config.yaml
hidden_size: 320
num_attention_heads: 10
intermediate_size: 1280
positions: "rope"
tie_word_embeddings: "early"
parallel_block: true
init_std_up: 0.0196
init_std_down: 0.0
weight_decay: 0.017
max_steps: 8869
dataset: "wikipedia_en"
Each number is 128 + 32 x the weight over its row's rms, rounded and kept within 0 to 255. Layers, rows and columns count from 0. Numbers have three digits each. The size before them is the row's rms in percent of the matrix's.

# up: layer 2 MLP up, 1280x320, rms 0.135, rows 486-585, columns 128-191
# down: layer 2 MLP down (transposed), 1280x320, rms 0.0679, rows 486-585, columns 128-191
up486 099:122159114116140126156125051117076112146121128093142094172154142199148139162148109128110126183099051092134120104164124088151114026083160094156089160171150127101105125154051125115136117210202137
down486 099:125095130145105104138158075132143153151067119197135126104104154103128117125100162103096124094106144109165141137096120065121160103102112112098102134087213142139162088071143137120064131181099152
up487 100:133140164135155078107113138161125096108080123108144146102166163131153138091134114124057088108160164179138139158148219171100126146115096161172089144122075127142059133173100134094164126084127094
down487 098:125190162105145120104126122099124183108188096098164103124099129147136141141117092119140117115087097093093109132114112095145120108144148068039210145123102128145146106139138180173185147084110094
up488 089:150131102159130130146158169111121069113128120142127083150146124228080143152132084045137121150109193157141161116119106131154099208172091159151098088091083133115112078087137182132140148100164153
down488 100:156151087117047109118143078160097127132147117080130087151154128108120102127081114171076170173155128117118167128163120103125110134143128169156112139095121168171090119161081092127054160155154128
up489 109:159188149121130101144097084099154128089169105086141075135128146108133184179060180051131107115157114158135159095132087152090086098151116145153172115122096137089077123057098143143121145168156206
down489 107:111135090138109075114152122155118095050097141173128155080067107129122125132038130100134078150121226064121103156154153123204152076112147127134169108134108167144159136167119104192104079110172141
up490 104:153147097158141113123171072151150112126112106140120100075119122112167155102114128145096088174146131093191082142131128162117108149090063116135096132081147117124133105163091105147070102110171148
down490 103:130140162127182055086143187125115116113148072105152113053087128154120071159163132101087173107161126175088138166139124124126126085121144106162090114175121147149127103116104130130079118078179128
up491 091:093179144108111089165096169129118060082160119169105114223141101069240117058167070158085158205068152134153090175089102121128118132151173062091101092138100140134126101134162196102139203109058058
down491 088:098088118183175167103126101172133084187099106099114117153183202133071118136124134121087167131176168109068152117182144131138104143141068119154124091096146155134115128144140153144103128154159149
up492 101:148128127091139094185169215168126118126084114114163105078216102118158126153108159099125088056169106133160136180148135163083171130142135149102091112114135156131129148186087140183066136141088107
down492 098:083160100067149141145095124144186112171173123100171111148126133086161136148175125094165101143117094117102115164128072173111138113091152124118183173077128147098104122129158176124150158137130173
up493 085:131159147161099118071154110158100114158136118138121130105158053140156127072089169120123093101112109164181126131121097099159148169146116130117168140124106137089181093111151179101100122117117175
down493 093:089087132105081147173141147110140160104155097129112129088132120079087084155170103088124161065130177169110141097120181133124085157065126144165120119161174125122104162125105125116159143125122121
up494 091:213196099105179151106115092149190108108181090095109122047058156137131105155145158157105161147167115108147109123147104096095125124114164113137166097152107179096133159108102170137133123116072169
down494 084:133147095114147152130111154137076133111118132158117199112107110155117106128130138057128058150131051117110179097127131094131136131099116168104091138143110178131094124144089145144142179152169126
up495 101:091106142164130120130173099112074142129154153118129155150169120163108132089104126104155086073151176075120130060086115150124139117142154124152136136148118110167106135113183134110112135181143130
down495 102:092130125109093121116196146124157170104150116110091123146127083102128136081076135165104150146140167156117132138162163143125119074181092108105153194141114149096168068109095142161119139061144166
up496 101:194101053124133066147150078151131138139092166099158156123139161168094137129121104120184143153039242136142132088127109108113085144170146111132177140160123055128124081090146112139121130122135135
down496 101:087090173119148197086190128164134160125105123136170144116125116162094102095106133124106148139126069099140156111120112114139114076096144128100124119165102120083064057090119145158093144111127125
up497 100:094144127197117105181180121119137117140108092102142108087122140148132178157169113119178132189199134134068065151090143173122121104117101152147128137185116147188157122115068133177153045138192179
down497 098:089190159158117108098098148129120112139137092159160109161127082147080162125138136123138136141149090103157173075123125133119050083142158183123093168150121117162068186125077089141140107036119121
up498 099:122131174087100192078181106117141127115117098105147128136122187170135140150183153122122165107196152186189122150226128141108066102094134173156145130046097149182056167123136126132075128132091139
down498 096:147117087143148114107068122051160140095105105175161109104159204063084150102138132100169178197118064075169092098086192095169111193122096070113134130121092108168093105163079100088144184144099139
up499 098:139118119078129162118096180125118135117105148143131157128117120117099140137140146134147176124138073118167126140094122157077155122149133113111142151181161164108174145115124116122114109150072136
down499 098:106141141145192148191113108092152127131118115107136175090108082175076168176139122179062120151119133076125102082099119109101092112129120095129142161166136109164152094196151109192185166090104157
up500 103:101140104087134115131144116153108102137112109071133132167125085102126196093165108085105089055136148149098140131146157130172172132154165158107159156090114075125159118105102125172185123025093120
down500 103:100139120157113142148131188133111086122134100107122137205142128132101121104136058109145111094091131152218167082064099114143123096140079194187105078144096185162114158183138142112131125166141174
up501 097:116100137152081139139086125103109114123132075062108122070167134127131129155160149119129110090155152116171087126214162179090147145153122105175132122124108067110141185098102078159110156183152155
down501 095:136152126112132148154115128100171167172110133129135148204097138056155128150123085174093122141115146095095105103153137149163141068174186100106120064194171115136118112149127139190132154121135060
up502 099:085121126194135127145109134187160057137110121133153147120181172136091097131090153181143098104132126145119168101129175147088159105117105062165155113070122141129099142159074158162124126160125149
down502 101:078114148179155095128141106075140166120140091118105143127161073105127142074149146094192146139153086127120099161172089158104139078141152159109159089091181114136181169119110090114100137153147114
up503 101:099159160175103110169165145124143116135099074169120142123103183119200123163124091078136121131084119161135159115057175074127087129106127111122127143150151108092157144161068103082130119121157108
down503 100:155093125141121129148143095111152139096123136123167109129155096107191139141142106131039136139149096114114115121126107122139127133097206094082098119107123126150109115158100159126085182132153137
up504 104:119156135096095129116134099107107095130130158124174099156079171150113150117132155071191127085065143136185172144150094135096221065121094111169099115126144115163179137112159081138163088086142176
down504 105:139080050109150159149132079129117121076067160126129154172136168146076086130112109120108115162103141100138110108119153153163115178167144082069164164143111109148094147096137059167132148105100109
up505 098:113148125110093128153134187190153104108061120147151132139171055156121110111154146121158148137085120166119146145032143142126108098122158165140078170117120098160170140107088139123126148145077136
down505 101:145113181150145143136150107168109176122164150103155128139146121095106212179111168111150115138151178132122071145102173126064149135161112099125160145104161137125137095137128157108097193119103128
up506 103:144143155174123179133159093063174102116127123145154077173121091126108128180179158120093089112161125103085152138118146103090166110069141149170152106097154114129112135122094140106138154170138187
down506 104:091174135086139091114116105118165078154125141158178138122161096083143111107113124086162094133168155067125130088085135054137116062144130104152053135168145110074164139114134120058083105168163134
up507 103:143180184141135140136116117145152152086115110108078110142176138160145084109144144153119123178113105091150140136132107111136105096112120134103163145092087126119125129091152093199204106186233104
down507 103:187170096111087132149184113078127105132106106146128164119139130116141130160118095104138151081146150182066141051079114098151148172136105152146093115137175173129093152128098102103121107173107158
up508 096:101081111136126136112117153166117173089169155152139148126168044157124172147147108133101163147153128207118109123113109119186170103133116168201151135149143147100130144067142167094159089121149082
down508 095:131120213119065126073134119090080136091117150132129178168119176156161129094150118082150115140125162094075186152126142123139104147122154115087114089159110143128147144162076088234097160141084109
up509 105:170145142139081151111149090151126077045125166165169110140168159111072174102137122106123148230086053129134138078110162126147131144090164131158120143116128170206112140124141111127074132146164098
down509 104:087084092166183066058084102145108129172135201096118145092114100123164128164107131134118142126139178114127119112109148116182130111124116095174088165099173049109102113157176138093153143188109106
up510 093:157157088145139140164131100111152144171097183203149140190142106087152140172128149073107181134124097164142136160095108146123170134185048135139142134109134089140140197139130138129116140143107116
down510 099:150141111047149139119119187128111119109135093143136140099124159149128136130154100169091113069160138106083156104193153045156080164116088126125115109099132102092180150152138136159125099159096171
up511 101:104108159199157082114135135132150111176135127127131144104111142120113122083120128116127150045130187063097185036079133111081131160114110136099147133070085132114136176090095115123155163176139166
down511 099:145125160085115092202118159095102138069127087128083104122153095049148126116158173090099103113134160154131139138121159136172110098077115115131119098177184166128169170071159126103137082126086112
up512 093:087119083111034147097154161146175155115155138066142166144121089083190117115113099134106190154185103098152116067115103164127079118134163226182160136198142099137106167137114157163163186094119140
down512 093:139119150109094154120093122036145088129169166074059127136139162078182123155172100100126068123182116175094142132116166148170129146102169184103122150168121107121111165102138110161099169100067090
up513 110:158117126181129147095151096200150143130137160149171125173070131072106064156077159133154186143159143127110098135129165139043088169127135122072164101155115130120150108107164100169111095180145114
down513 103:137115135124067090149092196175117126167160130075118158098127127122153052197141108136117126149172075168146118141119061176053122207132132192141186154129167135101152090165096143129106131149158132
up514 102:159124102134084081094157153149149114055171134181075149185114054096142114154130110105081087097149088147124141146145155127140086124141150173142152193145116153160092140205102094104132157157151161
down514 101:112201165151171169116087148130123139142111168102156109094164129191124088140177114121112106133114140114180139096162150180137154100068107095155144144127170131121129150122126153150122064164116134
up515 096:140123175101100151079107167176163056151118161157118089157157060145131183135137175162088095122141129124078156152111170154107151141154109158118045116197122116104164141112125113111131140145115170
down515 098:100163128172119087160155081094114131103164092111129138134137145149130103085143124123129102159149141102207174106095132167125129090078171156141139068133136190127181119137161124127129127047153084
up516 110:150111123152105114161124174158162105111121059100171157107132116150126084077096141113157168088114107140158183104171118159099203098128106161132102085134103164150063110068140192095127124160148119
down516 106:201168164070134138095116116120136157150123158114140153143116116127119092077096109166098092142111136149112067223171185133153077125146111141080155153155101130125137156151067127144182080156099123
up517 088:063092075156145099170166219117103106129092117126127084154165113103131089080151112105194127088091137147150139156171081143158089092142099158091132164140133131111131085189140075193079097088127102
down517 089:106135167131217113148115082162160129199146096104159163168080129180114154130117165136101086145138026159172147146139153115144096146075101117116115103122113154129068162159114102136098075138180046
up518 102:178081120188130181127122137174117121127135153139150145062178125113134075158081103139113125130091150075147120145125076155147068157119126130149083117119075166198129139118102070107121181097125049
down518 101:174089127098118161157172144116137146107168140130114133172097152090142140111145126144131146154127096113120167145124107061154108117127157144131128095129126203155186125130151128137155074141165165
up519 096:167122080136059083160130118195148124155134119137083177144129123142159172114168109156122074145098114118077157101113106085140115166119146140121115173125158132159176149090166127135184137133111106
down519 091:107136069119131189139098082113144176103172105085166134050115199131156127161119145156143093110168119115113125131100111113109156075056132176117131112111113171143146155131090132110117137106135122
up520 103:069106175164135124091118114127039148122162132140131098121130144125090136160155113149144071161098091132104114093058110107095123178135171118184141128185116130131126128120151093165119056194076143
down520 102:117120126111133082148124144152103169137162149110144127231112069132141098110092160108094102078125088116114166221153134091150159154130148083107125153089084152103171114162139146112176094143098172
up521 093:085117147134051113149147038140110114111103115138234105056152167119188125121197176122152100090130146149137137146097135137133095083152146163135081123132127114124138062147141152104087115096158124
down521 093:133104113110186162130138132122109162156155057129120123155163147108191070061115135108156162140160141092140160132093166135181070176060114137104103156119184165102104117163091159129202135166126128
up522 099:093111104119114124171148089108154161106127143126135117156151126135139183176142137113194149137172122147134116145039132113179175064122094109139116092131123076121122106086099086143136118119142127
down522 103:125129175101136133107135141142047103143144060119123114146114102144038106125113110081091107112168126096147088084135149151111112167131160114071100157176084126115087120104097144108108130103128088
up523 100:238160094138105149162117111137105118126130135102153100112135150144140147136118123146083081128100080157100183182144122025108134169040137092194128133090113117114183171090137134144093101135099129
down523 097:124129094117186138079077148139109112172134179100072091108077106126119081130098110143146156168144091140086109119124123118107119113115149113101139116127126174093090127154127196202103106134163144
up524 101:151089135163205075126137163163127101158124044196147110132137095129117149041091119139131123212157104138147110081122107113095162076088123126152109093068146135167196110150161128179052111119111170
down524 101:116119131145071138114129121099166083166062088088167158120099117108098137130138156183113129096148167123117120140133105084109121069095143092063158156141125168109089171167127108145181094128136104
up525 104:152168119131157179089092140107133085131115140117139076101145100103132113146067070179173068121157110145069135138162109066171089122172128099116139113158162139097082127072103086160106146121122167
down525 102:152169174154136124220160143132133158099120086174096193112139134139194125140180181105093111160116085104139131136069137109130147115080197109172133107125112143153102136178100123077108132105138075
up526 104:176131141057161132103135150104170154112114151126066145162144118135104167116131145112177157089150164187140181138086161131090150172133104179081113088129138133132139138142157105101091146123161129
down526 098:113110155156149139083161124127153103140137100115173114086162079131155074208096141168135160175148075187142168099116167165112168089121097116137128130131077118109185128151140142086129134121150095
up527 101:116084186112161085144083126118115162115137115117114113097067133149123104186105123200129076083081115148114126172178143142088081171150147098135093100126134147092137150108118110095097076108139096
down527 098:143117130100119170149120066163180151199151130158147118099099086157065131219089095119137155080082180122098121110141109145130117107132081097090119105128149106146123133099133102119143117119156105
up528 107:137153090127106151125075124119099097103127113134125126115138157078146124161133105103136141104048134072151117148161176150108121094180126133099090161101183088108161139076157110154176110135119096
down528 105:169178104123182104120117086108172071133062115151132120175057153181140060086136172144098095131147094130194183080084073138125160123170121127171171134102121135126133120151142146112121143150151164
up529 103:142157121151137064130073152084096120167111131074206116209153203095094135090177158070154140173122159179110130152070119102105095111090135144169070162134078121167120056129083139113113184118139133
down529 103:077137134156126158159176108135096148118146139132150131116092133165124155126079103162177141144132103179126131132159127133113066160128116101096120148180168145125153156084120120124144086099108130
up530 099:069070142144101121220135100151121094152115124162127101135112133099133152087130122107088081056126133153108122141135090134136148155087162120071119139070130177130101090052109115127113099100141135
down530 099:111183183154129090130156118132130164136112083136107154122182125103075118100170138133177166172124171100149092176118134074112134154105117078189138125126117133147166106144126188142152086121175120
up531 106:079153098154130099135158116167089156105147111135130116065171138081102118099124162096172129056152073081115126145099158125085081183111137162165104146168135173102149113084126132125142082105134077
down531 103:122138102187114148092098093124132140112148142126122116121082103147083135153066187182153134163084147155144126131109138113140083155117125144165159055156176140134124123143116085156139089151095074
up532 098:109080171147115106120136173107089157135136179219084166159072125084192090102137157109085159133166141133184152122104119106061090158135177196101128161128090146106122142095147109089150166102161139
down532 100:110130145107066178096115106120095110081105138106158117077180143117122127154074148093154104118112130120110131139121134132156055140150099155162123133105209106167084136118095129114180096093130104
up533 104:131088149124087129204127140106092129116125132171098089142123152131127100131181161141104139063099142054161193127127123138139150138092093101180125164109126133114123142115091135147090127081165083
down533 102:138104120144158126118100121128138142142163080077136085107054059144128081134075155161111104134127112157149099149150170153174122112107091141129162126121158155173126086088100085115161094164128140
up534 095:090140178130113112169116133158081115110121138142126177105142095110096159111165072138145125103063124079091063216157120115159148127123136143132132140135111182141070164154145106122080091207103176
down534 095:115153168116119103156085119070115159137131099138105126120100089132121118123097140154119148154145095142156127131216174060156164173100115128078032106090084157100094140157074094088120133073128134
up535 096:142174198131149131104058118185129108156123083133061130167090158081193119084192119092128154132136163059125174137135063106132110144160138129168124080093107121182159135116115111140126118101136160
down535 096:103149091103093115145076175130080154090085138137157145152189103110066124088110128115102128139173116087095118126102134088150091078093114110115112161137175146166107173223154105110132080159094133
up536 094:138106136155138153084162090166140150081112099127099124125131167128095132144091072086124088091169147098105143099046171171089107126168129119123135134127138106106171107178147096149159166132128135
down536 095:155206125175123078132116149102083191089158169164136119220145169144102102140186125098139077135056181076114173122109151128163109059164173154095106153149120183156123114104149168110101124140088156
up537 088:116150177095057176123101087105103176141150155082151137126137156169119086117117129115146089118125165112110097111103124147105120196119233140158161153138105142118109132114131064122113106144192115
down537 090:149175151145169104152136104144149062162058051151076057104137131180121112190116083099136131161132170169127131148188142067104131164036098075104108143099153139145160111082149126140129132125102124
up538 097:044164112140167133177107099141137089134127157159107126148108163130110120187090112081180112152145175142099123149106134151121111114117143182109165109163101135145144145142110172086109046151083139
down538 099:119132220145119122123069166116117110128102101066053131166125100167102104098186125102158124173206145092119138202150090138132159170127140172162086130141124106108128121130109146115125123127120156
up539 104:108065047164127164090164156083092145154165151141147106142136183157132180168161121123092134103049116136200117106107116101109118107164083173179169149157170088128109119131114110082146091154188167
down539 106:131168129110114171160093168123063102081066107155117147112147103150152097195100112121151123114109125147113131130135211143107172116082112089118063145118109121179139151127139106144113142101146066
up540 103:063125133118120074186143104212129054150155065088136143094119192136135173173153142125158106195124084106188113154161141129092097096106144178083108148131155063111125155137116138101105135154078122
down540 102:117142142084098121120138182122104152179117047112120156115184124109085132155110205107137083080130094125104202130087127142148185081133148120139096163109111155194067103100152151127133177181135155
up541 094:115155112095108101107153093133159129131124090180088169053169139123150125129097143117149164141149117196175128103158143196065111161097133132106119143147158158131071139153099134082182101115137158
down541 095:154155151100141101136138092178120242098164113120107137184096160121123177123123210109103075116146136114162131150126144116132132124146111108106068117160158138168136150183175092107202136132105098
up542 106:060167137139116180128074077105141147045089089165145149194065137148144101158119114114192093124109121091133155146065134148103093127137101144174079143155159106152119146090115149127092157172092079
down542 105:147133126130099135132157151141108128120123143115118096138099068178122137174156159108218162187109110196126153104175067134139155106090120104111115137157123071120137105102142140151147078169094168
up543 103:075128067098098109140093089116125175096148121149125180218141174117128116118150124145112117111163130176110128159169120178103109138126137120187138079130095114166154162171148147097136175146055135
down543 100:157131192140154117130171173107137119121076174080140117122126085143170152104212171148077156133141065104159102152147180177139084097146137170176165157141158137117116148104121162168158106121158114
up544 101:140125084140120130060169113039118153056077157135112130135110157122157163123158109084119112109186123125110132145085155104119102146146130132164095120152213210120122093155143155090153136156135095
down544 099:120136158149169121142156177121096109129107145146107152020129093108171117143041179094134094136072088124119118121103133083124154140123117122135140171175106126158106143143125082110069130154164126
up545 104:121136154098121081139140103181142120084090111112097064121121137073099107168139110101155168140060106092098172145161177113119098065143073110136088121210153146103117162083088113115152120168090111
down545 100:174093163092144105095194085180097082137109196087150139158111146187179148089120121132125097106140132114148155136102130125180134151121180150166168094129098137086128124110140156122127095097147092
up546 089:115178155135103123149134148169127122157151140125136114130135176103112089154138135137158100101155159151127130200078147095132068072164045128084140194158154132162128199099097115164135131121162165
down546 094:149135166143129112105130115159141167129090144125107177180107119109101138210122130170128203102091180126161169100169185095160129149080142108125134139139100162101083126117123110164191105120145118
up547 104:140083128181093066125129231119147133116118148076162154071114131156126135080160100114171139146144095133162112132093163131107097158218171118110109112135116113157191093090175142165171164102128157
down547 098:141079143085182088052125110177181118074128141161113160096115105145102134120069118129046104111108107160119128090099163139149148142145142112095066110177106169132077113149150195137155105134170158
up548 104:120086092157064164160158128164157136115121110110166111165113101115097110082114175138166110155127174155096129134197104085125167094204069100112091104140171106105102139136168195116095138113169191
down548 102:110131109101129143127151153116161108074109080158088121131162154124145161140140061145134119119133103168126174136130129080138099130160143121157142091151057143156157170139076157152058132126146147
up549 098:133156143178125141120104101177104214122120085070076134163103205099137091086139142130115142146121159129108096127101119135153188172102180126125184173103120168102121144135115185128175137103135141
down549 097:125177125110116095101131132136107160138117099087175092159186115127141131104085174140136131101204094125151099127188119092197097131161154119142196134105170131129161031128110118130077141120112127
up550 103:146111124077179141122132120144146148107072137162185073130148121103055203105104149105161125187122147124166200124082085124120117141094164132117131061194132110110049145124143118138151131165085145
down550 101:073128167067161136117097114157149137161111123180118106146140152157115158082100150108148139050090073129102166094173082100159134154079130132115128120109138180126109173162108075103136139117070120
up551 099:069125161141135126085111122120051099144111143130111142157156115146087093109145115097134142079123157111165057169164156113115128091140142141115101117142179160071104140151076077106137108173136170
down551 105:115080106164128132135068143125140152150090159140128172120090172122165143078098204129099136167059146077147100158098147114119121133092144126087145133091169125134114083102115141156093164153101068
up552 093:126107076132055125196177102106151095111115130102122115142071138155099119113150174093115159138124147145083133144101160092074153178123136123088106088169134185162101061117144131078115158173165134
down552 097:120066188141105120117141131126136164112125109117135163120177102140117168187101119151143119179143144100090137155165144145157132099159187139124174112126099157082088127156061093113096065144112167
up553 112:163075138133152055127179098141108132032112162117125087157088073102136155116125081119172132092133093120118144185194138114124157141150113167157097130136159135133188082057114112127114127148132144
down553 107:054154167068133125113107148128129168111154175150138153087086118107205140132169146114199112172085178126197115111125080134157188112175150105140113138225028135170142099117132191135126147071094157
up554 097:163132158149149098182143154105139165170099073163159142163136138191095154102184144134128144107116115141133114134119113127127134073139148142139137134112095177141148139132089119151181085125139106
down554 103:126094174093096203105157170154104097186144173034088125117111160170136134122074150193123142168101118074123127172163127134143128080128130133112113163099121078118116101098112128175163091081131136
up555 100:145111105162106124144169094146120160077189099095106137098166162120096160171178082141111148092146162122070155084136125172111158118095087134072149110133141112099128166123095109099051120064124099
down555 099:125136187072139158130172092146147126116188170115146109106110112138135181090082098104126134109079109074124125175142134115123139124133135173158102120142082079211158112163108143149089142143177103
up556 099:123107083148098146087162167139147112076120174047149188108106146097141104095150150189128113150120121090124116116137118151107171170171143131123103161150175101134158130136144155139165132121118169
down556 096:103176117166101124101166106088135112111186165089105148134175089161141098108148113142084110099176051082054151107172122176176098127100141128100152147063132105081168070162189106124138092093138088
up557 104:134152140144090120146119154145116091195091126165124128142128115135148093078219096131111155129109175144119152162130133169056139138072149205097124147123116136106135146106165134122145151150139169
down557 104:089114145122133090119129100152113099128145123075171136128124116086154112135125119110187185101159138138136101134123120162152146128143171127119123107148111186159078114118090127186103105067085097
up558 100:195093128096069129118126147117086164087040148072158100085082149134149118107088160120165109124153123132099138139132089102131125134150118064105101137102139116118086120150115188104108146128140100
down558 103:121075102103152121167140172197143067178115113149089084128096076119056093157162139199136091118111145120125089084125146138098053152130103137108243132197142128190129100125155101179171158157093186
up559 098:199122112148019148170119110178124115103104180147114157113179124137137131090126102191143130147146110046110128049147179175131173053110143132145140131142152172131117175054146166084120087156097092
down559 097:159145118083141148145122112107193102155101082075098079130158165131076131194201056155145173160200139129105148094133076154127144108099147142132109117131202174144101118136105101128135135115089179
up560 096:108109136118129093083110141118132084154139121122158117177158091169150156132157189106151142129157154134067133099183118125097086084181099131118189133162175116063089106116126068119105095154150159
down560 096:126148131159149124106120142133129155153150207118097148164130182119141109121165111120105082116142169131113125166137209118141144077143161120065134111125127195165144125122169110120143113108192078
up561 102:084149156159096100163154172154115116090086125164171164165126101157152134145114129130133128161107109161197133124076054080119106133103167167088137079129115124093109135108122173160145126207189139
down561 104:130104102144070109154162133143176136077115101099120168116157124092136129110058125139138111071143109140133129107134101151167114119104136108067107183072089068100115104122135187093099179149118147
up562 094:136159143146119115166093191073083116094163174138071128133073098132116141101103116114076119104126135140157075145203087112194141119097224183143128104079154154130074179121130097118110100128114117
down562 097:076162109163184114097116125160137111096139126142129115158104137071159070182116122153100092126137116132133098092085083108177109136131152135085131135079191142147117101162126119201119173138174098
up563 091:167088150130073158149118071135131178142134126173126142076149106141073119166153115121152171138161106100130148132119117165068070187111069129113130137143139136091101113108155160100103093134071140
down563 090:122134130089120122124116119186136189158102156128126102108162149136153056167156058105078134160132112153112132085189141122114117157109132138138163123133221145121181121157127134144179140148119112
up564 114:081130168157107092099135124145115079119121151149104137141069110105139123085117085074109109171118092177153085105141078124118148111119115094117088128103111152132187141071103196093110116144124148
down564 109:163127054138163130097124124081066131094064073124135059104124116182138133129150117146150144105117159098114195208028130141065115129120119096179157150121154116147096101195111111165110164104152103
up565 102:120076102125169078141055136138089106152157093159115137141121160093144126089094169162168111093130164100150112129130132082100118108139118122134122153144150126137141139121201112131149111136120096
down565 103:079134135124100164095140122125173140060088105166132150128106153126155178143151097097084166112111064155080152171113161189159133098118160143113091121109075142127036173185127070101044123112111059
up566 100:142079116107138134135119132119107029159111120146149130116067172133075115119059181175101122119111114155162135213132109136104140154132097131152161159113115129088111061143109078137126150114138148
down566 106:127184119106145129156111120144134178118136068162065099151169139098089113132160107108161160170097133166102128091108071086122176149140117098120106087092136203189091150112120155090161100118083118
up567 105:152131094205172082175157155110153127131140155130115130113177111082106124099147098096114165117086115108155124119150135142140095056152097103125120154216116161093128114092120124111116125150143120
down567 104:086065135177160079110119091126188070089131126144096133110193088087165140105136104158107152120094078078129163142139091085120102119134116192097130176167180155120157110133124139151116099142061137
up568 095:158088120184124158127142109156137109086168116117166114174159116134137121143113133109161148135121214168113079147167151146079138089120108103132125183135171086125114129162096154117172131150105140
down568 098:164094151166137189086145101140132160100112117127121184177097187159128123112156152110130166211092120108084154085079127150138123084105098109177171125154103122191199111140166183122133170121094152
up569 100:127101115115159144164057138127106084101105125129189138081147123135106079168149101123178104201093143087164157167148117150135168179176146177150135164123098100102128149118166124074141089097051178
down569 100:151179169053080150151159125141076090173127122138079115144162164122076125169093157085137132208128160171135140109067090122144154150159139116107137099043124068145135142104132158162124157109096089
up570 103:127143162143126126154100169185148090151171093147092147155108164092114128145138078133090097151115135125099126105152151135142125104134128149104109188152198135126144150167100081157118135086141146
down570 101:094094088077174093172135109136106194085079106105110138048134148144139134156148049125193163160152167182153163117125119149104117084138120141097079146148138116171151187151121149123160140137138092
up571 101:121133112106136129146099140119131133066152116161169086097091150072099152081140097156154129110088104156108081142068136110113161097162107129171161148159130143148164095094135136165143194165118135
down571 100:106066141096102128076115135084116169105110105111131089102086142101093098131137098126118128135196143181110111082064179103164086075162132181096118173104094177052159117178130167110123095141085093
up572 089:088096101169120140117169093168148083127112092129140164154091143125122118154102117144124095151124136138046129205094135128133137120166150104113169138151179094139157149156153134059130176146167105
down572 093:165146106066080084111079104148175149115136190084114132133120152129126082097157153136149094141156115116142058147152127103155093109129174180098131110122204156182150150135159143155036096109159114
up573 103:119066138166113079151157159094089139130117109162119134142149104149125163157116160105129126092140181149137162159057095185110107181099144133155080154147128081128102126121122085153149118067116151
down573 101:157162166137106137105142092123125174120136179080173139152135138158099147138170125087103147110080108136162174128121121158135061113089089139122118090089087145067145061119048125152189117087156062
up574 096:124166176140060111186136147112124070125123067147164115083114173193139138122158147119132170121097140141130084044156139098142140107148160164140098078167161205148140119124139085103154132126090172
down574 092:135105104098098162131142107137116140142079168082102099089173168083187156128123054151065119159214093140127110075197159071096152174133150177104131160120165143169142078182097182172151128122115094
up575 101:137127110128080110137173180101078130164121102132110156126164129155129071145118127169139162081144146146163118150151115171115108185128088140140190161209161128144105122073139147168181135166115125
down575 099:135068118087175120080123147112085114101124120109139112145123144096078113119146102147111050079099162148092179138197138130178088084075121133145130047125135152143119079096080164198165207100086085
up576 103:091209125173143061144112115134160146123151151173137126062179106131139113120145194086071150140098115108151130104112154114098175142135106146118123146142099099109167109138145084139120099116113094
down576 099:166131101117156068091079092156204116137166145142106095142140125115156132116112122141138087137113141110182119131116117096153069128109110161154190114117176164113131098255158155150160093138113159
up577 098:158137186210152108133120147056168078131079105159093068126124101145160170119116156130126132177199158176148159144057186111108110120117172121151133100106081104145174151113122164150127128116105167
down577 100:093064103140104132159095174087131155138137142106118168126156101111100158133117193127071129091207139098154096081160109084116130113137180109124131127129181164130128157117151122072128163114125106
up578 103:114155117134120100111139170083095092166126150113100179160117120148141131068164181097161186110126076113133170128155111134150149127125150117161168109224155150154099151127155123133126157123130101
down578 099:152085118121164135097093155146184092103179168159092161129132153179135092151121114129127132139147140144075126142099145096091182157142078159156085152079158060129185100108108109146145037167102087
up579 096:168079140144145070111161093128156136106156121081105065159108120159107153159130111162133121127154186142163114178108129187106072144194105102125130131138098057126124097153117128090139178107092102
down579 095:101098097168132119154118100112215159119198093082091106129117111078100171080123140206165110125174135113100135093165164149175132118124141128099169120067052109125109085091114099186120150143122127
up580 105:137100092132139178164162123198118135138142171120119061102124146134168117194159173091183133070131091102118138112159153141069152153127161128120092175159123097104103136110120123137124136102129077
down580 103:105115124169160163106186162155147073123139084121133124162121098073074136131141092112123082084051117068086142153071128157129138128056119143090179174137115145135123119123076130121188139149158125
up581 095:104119099187070139155144184206126099080181109083174136107125105116066134117149139143140142089160136139133156130154116147138185107116103120136140165102110107137145116151202147116147082167096156
down581 095:066200130070114172120124067108139168080120132168131166145137139154130102109165076076134190140164108107125084167080161185120104168171169153149108100116154115158171164121099135150124152083143142
up582 109:118134054141167139119155136125081219102119208161165155195147115084092170131156166069087081179115102089048142150158087137173117181077172159149121116116053171145135102155159101105151101125135115
down582 104:128160129133088096152114158198172116160139110153097170132125126119097157094112109145140107147144098118098105100078167088117196142099149136121120164152181156096109088125153119169158126033166117
up583 101:155145133146143063092142134080212113141047114159115092082136069153132120119069089117188128131144043179121054125127149184172177182148162110165109087099143078173178115122145149145121156163109141
down583 101:095119072110119143070107150109141142166133115145155119138146154130106119103140159084053162135126177110169150132096177160085134011169118179135125136167119109107112123127172099112074093136087091
up584 107:120089097097149130129122136097092147077194112131182059125088112101191166109091105099124061131071151140176138157115122136062167119127110080096089148155177125138153125128137098101157074129175147
down584 103:057142078106109137089149111161151164149125157081125151130127076104100088144132159141129104072180103107112117089124122131107067113158125079129123165090139177070152163168129141134182175071079119
up585 092:114147110137115145129150103100110123122128129127098122099147161160213121131058188097117146140139110092172140134140117070139075129089196157177103119088158163149084101092129055151180122209165152
down585 098:097094138082125123083081138156116124135107136138129137120137124093111147176146103136153148132182149132103096148103120141165136140182116118151079110098149140171086062139141139109152083156080093